Each number is 128 + 32 x the weight over its row's rms, rounded and kept within 0 to 255. Layers, rows and columns count from 0. Numbers have three digits each. The size before them is the row's rms in percent of the matrix's.

# layer 4 attention query, 448x448, rms 0.11, rows 31-44,95-108,159-172,223-236,286-300,350-364,414-427, columns 168-223
097:116105069088120151091114176135184148133114198082126140106106156098101130153157123182181180148085131059116093139089027137143122108172121131142122118059130133135125061147
103:097134121149177119116113132155124121089084093132168124114176072115155130132105121143097162163132143075070149087140075146016104091092113144066152123056136154129120116086
089:154175126120109066090117062097149127146162104161159125150115137119115121175162085086110139160144176113121059062100128107151109161140119109157169135107153146117106170188
101:131114149104103129119161132155130117141090090076099151160158190195176134148169122080145088087164131192159106027093142115113071135095127155183140151146164163110167170194
111:083149082145098111106136163131124146122095119138089114175081077131130152114077157167061102160110126119094117169132142135102138200153108120111140135149225124098088094117
109:146125111131129135147120199110159092146095179164174139116113195097144124164151118162149140113144151254121150165162201164119116078130121165124149124173104096135136170104
099:116145097159122142178125149134128110123117174149119186078132123115118136129109134144173130102069107125114121186138118105153210128074132178139121113181064095153130119143
119:143110093150116149118138176163089108129124087197125157139118148104091073094135132113216134202054117144096118155145124125150149111165117147141109149147132116130115068119
090:121127125127118073129110032126137127102126157083138117168160057187149107126071165164122171192099110095118120112123144149125158126125154127101122131153116175093063124136
106:115098145105147139124111109040071159170092150098068075166103127096107115159157147138134160152128155150141160188082154169112084110080133160152131108099106126098084181118
101:127077117154120102052107137137106086101152149104055079117107099090150080151120067107097087155161125064111128163156151098130156120147103057190144095131120143083128138115
099:139106138117111168137052138137153072164139126122106158182155107155189115118068145182178096158077113114088149117114138157125142136136137080103100151163172139095099080148
099:137129100121163126180102104112145115161170116130097109138172128105126086116168145155064081131102126154128127121168148165133091135085203199191129162100101086124112109141
095:150120104116107168146157178138106136091129150153163169152115083144068140172103129113168150135140086207153158155079143140145096121131128118159136106173110082076117098179
093:075147131140122165084124171127134099203152126166136144137172155091113107099156087112166105138187127084143139067180124141086082083162173079195151179100058120146138149144
111:095186172165153147091110154158199144187088152076181172112160114140121134115134058172137108108126105184125153131139069128101132145118170162152103131117143117111075097150
092:084104091126094088093066169123117103161102131165131093138053073139136160174173120087108124079098123106112098117155120124187105054106159089130095164142127163104082117164
101:112129070088108125125126170098059105116120099141126136113107148112083084163125154135077119115089151139111090122143137147158142130152134097154111098135143144142182132151
100:126208136135152129099080097140164141185132111134146151076074087136145131076153101147148176082111111165105114165151064104176105135164163167166100100080086097107149126097
097:085124152172159118157161165103114132128116160125115172139138170098091081107134145134135118117120172139140082145109134116118094112161107111148149131154115135115124095129
084:104099148107096180142185146137117098078160160152120168146122122160157109142079142110128165194138148166146173118114138171116122151180079121089113150160085122190136143135
100:190087099091137140170114155120168082107141113160135136116124107108109131146120168000155157132144078113169117131129113154118140114124096141151096139141143121133055062143
091:128121167200134072057159111163156126109180138078211119162109165182231053141092132145113089156114108121165123065156152147118131130169126163164150108099164144158137173141
098:133150100145155127101165097068136149133140106124097120137114139137155154125099106092130154145126057072143176164120152123196159177114078137124168085158175163118175099115
092:140085179146113132081115096094154169111139172120106140145142109155115129130113128111127080102162155092073190091153136122206090110131156202149152079143117158171063158102
096:142201078134180153091103099089144098140086132156163139149117149157184171117114146104148160105108167112120124142094162101129118106147128136106108177132198136107136086052
097:134171063155125138124121184179091153118133121128082131118157089053141092102159097138158085196131173062127138120105177110104146118156094104149124143180191188111142120174
093:152104123185164129162123117036089138076125113182127171124153108134093133113124044113083112115114160211127122039150074154117117121178166174152129067147075152146115158136
115:116149076119117164144161139179160125124094081149120108162143098131166096131160156241200118165104138082116138153177105131036121082102105043134131116121088198110129117190
114:053132162104126179155119124225169112131107124102171120101121165136147184135114078154161102143147164118127161144114064130087036128147152133078104171116134079110096143079
093:168081135106117085136138148114135142139167142141077108099137074149129055120209119100115101140141119143152122097077133135144129160153192047164098107136137147141128184152
094:146111137173126084101150171096126117147128127126130121114152081122090133120144160134119144134163102172218046118131130117198130123146106118116147101154130134075173174122
108:077146117126142087169157078138102152166100178110114128118130179196092151157140142116109068179098156139133153107053093172168138106116088114073132148141122142117146082138
098:121115037241105181157153142104157149114126137076118143073112090054073090150126151146111169073107101182160181177080160148180125135183084105102102138152095060129149146059
087:166118206136128114125093117170127157139169143158113164048095106094093120128088079111132115122121113209113068170164117154091102115157080171133161160176102115165140158074
106:153117140119160195064120166122172087149103106127134114129166101117147192104199153107162107131087132070163134114129119147093063136126156161102118189117122108062153162177
096:172080151138133151100105140150112105135152134123118117125107093154102079078089163127167151127145142071083106092099141124167085123092135178164115138139138166125060171157
107:087112099136092146105140129088072110126077111143101091169165097200106069167072123113149174128158127099183081122120112126075170075132121100094139137090163169050115126066
111:149060145132134124111134172087086189095110154131193063141181105118172103105170091090115062178114106165089122080133109100139150112113160116112119148095135130113077136126
106:162145133113147117111164154094166129128153104129176103167122139106138155109093154167081144160164106101152152099163105188119117210170116164098169131103131110153107175103
117:185110160172189114149102140198111166133122171171108089110198163119119111129169111131114078154070158120182093124111076108162135133148129119105111122151052116089178102184
117:156143118132072151160151109103099117151155118116130213092084107084130066147127088186112103127110146152118092083255086053156086151187175067155136178145083114138166126122
098:103126137108098179182151121110129142164135101109216154161134158088152125067133064173107108117103156080105123129124139124089082135119117131137130085207067101137135175114
100:149208092134095078153106104109175143138185114153113168129102119103104154148084132103150066095166197130156108123099152152135152170136169154098106109122150157078122109102
085:165131114140104129137170099156139056147143132170145120108140157110157145131188089053143126134191110167135154114140108162121132120113166157170130189122151124171137157087
099:142093161135144119125136134152081113133124142182101123135151142143141142095145102128139173134110072100093055105160124131132115118114101109208112135096144123135183188154
103:160196182152087153123089146166109168116156145120194124132150120105085109185087116144169113166133104186065138133140167144133134107118131165100114152159185137079108118075
093:039124140062146173194171191154144185152082139161173181136130159128071158096120130143112123129162155121138140106159123177095145156174134128179119144126129121111198042129
093:134137173129128139169110165074149130086153075201144106066114181124127142089184070147072135089137125162169134150125148108122095125111113157134145160133083128163200166166
110:165148108099085089097113094137107183128127130105101122160111114099153147114153188147093162109053148130106108112132129127181107054158081053100125139118190088168168140073
100:124157121179111082107086108110127123098145086088107124185129123135168130116152135138165039137105127136135124136095129153165119171073224128129116129154091172101098127123
109:184206122039161144048100099097104091079145081079092102159154169136161108131115142141133140116102124119124118176167089104085176139115136166139121121097102178157132112092
096:196124083162161168096062134126128068104165119098186121141083129180132065144196118105151132158126136112101142085112087092196148114111139141132107147123111144108123151179
103:146073071124128143121144080120120143132096078113120186095128114191115130122137168058142160095077162103212089082142124181069189145097196134149149106125151197039148132113
103:078105102136189126168158177171079118087104165200149132097137145185078158132151081160100126122119156133109107176135069152085163082117160106161111150130105159102116076103
101:150179075147120135152150162155105200157129101172138169090127149160081188083118162137138089128043147235144181126131084098134170114174187177173148126122128145170155129110
112:151100080146125130100174126140100153153137137089128082124135104063145125096193139150146095159123167116141093120108124167089097102110092135161097177162160144133141119139
111:130067104168012209185147099130134144124143067215137115103166124093101159120073118163132141133102161058102119132166119097087103133109081134163122106129127127112082112135
077:102125121172078117195130156126080173141112141161105162104158108085178133121130103150186164124119136106079146150097126090111121110103101114122080080120124127095105137125
065:184055152062133159130132153150140111159143172093115043132141164161113073133141144183044111110143121113142138089071163147168110151130129135124163108127174134119184064135
063:073120150095155125100122153084159101090159123097147104156114125142130092152120181110065117114150140141155139095138087118152106200153079132139147148109209153137156143129
088:049148127084133104117094157186127083155147156147090148098095134125107111190092060146117127120128160132081150143136141118132174137140095161150110117146168121167162111116
068:031161133128205086125183090095125137123126124102087149133076135098124114122115136087125151109098083157130106172153117129091142107211131107151090060103127076170148200136
061:113140085163177175104153161077132132093136123053130190158060109167127126187095133129097111113148129196135185191164198120097129128087126141108117141084124099176129152113
081:079125095088144106107086161122180142176138159153141130058149149130148161144106175142145108127123186144061112130145110098191059090134152141128126124150205150087152110178
066:087182156109125149182129096140121158138150104184137139144084067146150125120181143165130129163105076149153102121102119083093107093118118115117110115150056197123104187113
081:125183083164097118132088121104109101076138123074091090130172159136088065167143155149137172068140140099177153104076102111133100059141074169110141135135152171128152153106
079:165109172126116116091095143105096117126104142176117151205134141117174119096154123103178161136126138108107174120151189141191048103114103140107104085073081178106107112160
089:097165125113120133154104176139153129123088040182163106154045129140240136119148135092157140141127142137129180073105144192174129199084140142086138119095255181175141120187
092:123136154148139166142144098178128155116120179119110142081158123143072123127142108156128172161122138204061178168117041103169184064167148151129153152124053102063175136119
091:143097142104102141142121181110109167132091101091085118126091076138062122149097117133158093114122176123149104132148122160169113061097144044159167131184099149191145077108
107:094159109148125138089083131124109140066148178164137124138111119076131146148124107165160213143075155140126117060107185060120068134112113098114091088136206195090114152165
096:117166150169123161099134132104078178118124119095110133139171133121093131089147177107162124085138150161071127099061121111092132133108108162139179133165158126106136078097
070:101103115126176151127104183144121160079132092163092126115164140144143088149163156098155133151085083204156184123116109086093223101135090147117134139114127213126167153113
072:164149115124111141126121143145140106165158176103152114125092146101142099150135057046116092084121127062127122109107098122081163161097113097107150135203149123120135118120
074:151108183124141123158155139117086108145103101116119080124130132114101139148067148132085143100143149071132129100131101171130132209091149121133140107135149105122175145201
092:118051110106112105133154110124095136146132143086145119005164161098092118202135142117114111115142073158110163138155134126076181131144037116122141136114100193111152138174
079:108107138074164143163171054108106051161107150134005164141149133101104131180051154137195095119134100092064130175138129155129117127116123192097122121118107139182097056100
085:088153153133171161166204131157170116114121082131070091124102136203112148140132078144080132091120136131181108123184124131122120163076157137154144138159130125154095133141
094:213089131138171137107117127139118134139107128159118118137130110168150103149121130122115130129118097113112189082108205108095103123164145143127099068069133117090057170091
100:133056123146078128055112121155099088097081092141103118170125066112126126079187060134164139144147071132144100125083147089139132161140179150108140126102124113136124105178
094:138190149162125192129132140089109084136150100120089094132082150132155147125167090097125120134154153100130156072126150127113121137124150119104109079119139123100124099157
101:178175141110142139182157177138153149128137112146089119167130172125172099136158145100146141148161159191141099105135098128122189110125154098143092119136076116098165070135
095:144147155180108174084150108083135148141156149131153193111159167163123126089203141118112089167168091168157160224114183158118144123190134165091120182098135084129154125124
094:147152125105165154146144144097149046157193174049163112204112117128143133107145135156146109146122105118153151199126146118129072103090160108142148104163128146175103098134
090:148096162129083107100097162111128155107117141165122100134138093118117133150146095165095056157141112122116114066185124170133143172072182109154140116129088126141109147158
114:136072114136180162180113140104125194116150195142116117110162133099146131142106143157130149145149150099123116114147143154114167079150160065159049151141183102139125161118
112:159147128152039140146101130097146173123124099150118094158127160180117167134148111152137124153111079147178113160196129103077138154128094204130181161146125168169067165114
085:095138098123120131151102136111123129136116123150118112135135113118122170165062193115104065120149182124086112160152090093075138121140136078123114155146130159121090046161
086:170077174144146133130107127094178122164104109158113122154192053120097134097155083156141112081114110166137171132115057118165101110128083104137116101082082143152164155109
089:174102161090141110172091113130104129142136151132120147102099156134098152074172083099108098101149110177136139073119110162137162113138143152194120113143131101124165175099
098:108147105141063182150132129129094139129142126125154137177108102142118118190164154159122128169179142167157165177189089155146186128124082141136121108128086125167149070124
085:141122112078151117162116090145171121176141124122108149070049157161121132116106129084175162110034169164142140116130137166096096121212149212157120108161128116163145104183
083:106143106114103154164139119140130154093126084132097094154203200157148097191084167167105072106060133150148127119133131056088144084114111120128136143177143125084080061125
106:133080137068137130155141123123120170125178134152112126134157071084106186114187093069138105109069147116196133120196078171146078161122124100117077141092099073119128150101
096:152120130115125116064089109119110127121103077108134184121169122124133081132108185139090086129147113137104095166087149106085124144139167032172149160097119148138077078104
106:066115183097096125161116102119099091140122106132124148136118171135139156163124178155127127119148131133111108120086116167116144172121191112129180123144150162144117065120
099:166108141047185112132095129100152128068106086134121077114156115126129121162095121145145139126101132112149096139113118138151145157108152103143160100101175130142122123181
095:081177095047141132077180169145119124112174140126133117077146159110138116156120164153097116155193135049099152120170153111095079085116212125219144099127116165158050142119
107:162088095116079145128131138194193146121134145160108102119114139171066115171133136113109087082111129136107119156140151108176088134172095115144193112141055115118119110123
# layer 4 attention key, 64x448, rms 0.129, rows 30-43, columns 168-223
105:117134106230095086175121154095112171202117047099097171142127106106161101088131148070118097195141065131106148120082124090131145100145170069121128134121118137138077147146
105:133118136171144125140239155164065088112100081110100160128084125166143106151100195107114109157197135211122139158120216128213127140111094121122116156143122086132157120127
079:212148097176181112118128110126134153133173153126141106138111083121108102123115174113121151150121139144140094094160137114196128214132114164103135069109076155103131071044
080:149152101116107149135121176134141114123129139108140151125160204159115137146096149153118127093113130093166090189128152112079129130109077117170148192164133127157081154178
078:064095151146080184146127090089176112155125194101080122146174178092118135135095135126131133159157112180096108100107116124100109146141165114135182166137227113176080164107
083:188077092162113130157055089125144103136195169109133120140129172139162126135198133137068189189077104142088110123132126157097090100067113143170121086128098164171123151148
082:125094148103111075110090118152123080066185114121157082130193156190113168061173121110145093077104056166160139056115088112139098138081179155108123130075115125123105109160
089:077160104156056124153146109168126176093101091125140136086102184114118106104095147129204201169110137072092107176155082101060123126171154125148096154122147150165155077130
098:125145125124110086077125100144145145106204109091114118159076173156087087099152124147126120170137096146187067114119138129137157043126164113083101150138127157116185206195
086:150096149060113150173130215123107162114096145174133131107105117115131163174148065110148092139129182141153096121114151199167131070161053077104122071120126091125087191082
087:162085213169132087127180169173174112080172190167170163110122102091145169154109147089140085132139134179101126086136139140147159118170138119104103157194140090118143117131
096:150105127183185119103131146174201134049060085132106088199133157147117148022163105126107111147141083078126121084136160138097147115183114159035141108093131160142132110125
096:134109128106072134203103124070069126163124140072128204160124150118119112164062160120160153123095122108114161142155075088135120173118146094176136119092085143087075172156
103:095138091141119169090113035097161061091105112090111119137086132100129141135144076084159120118197197080075136114139131118105103174124138140194151112139087222122121182140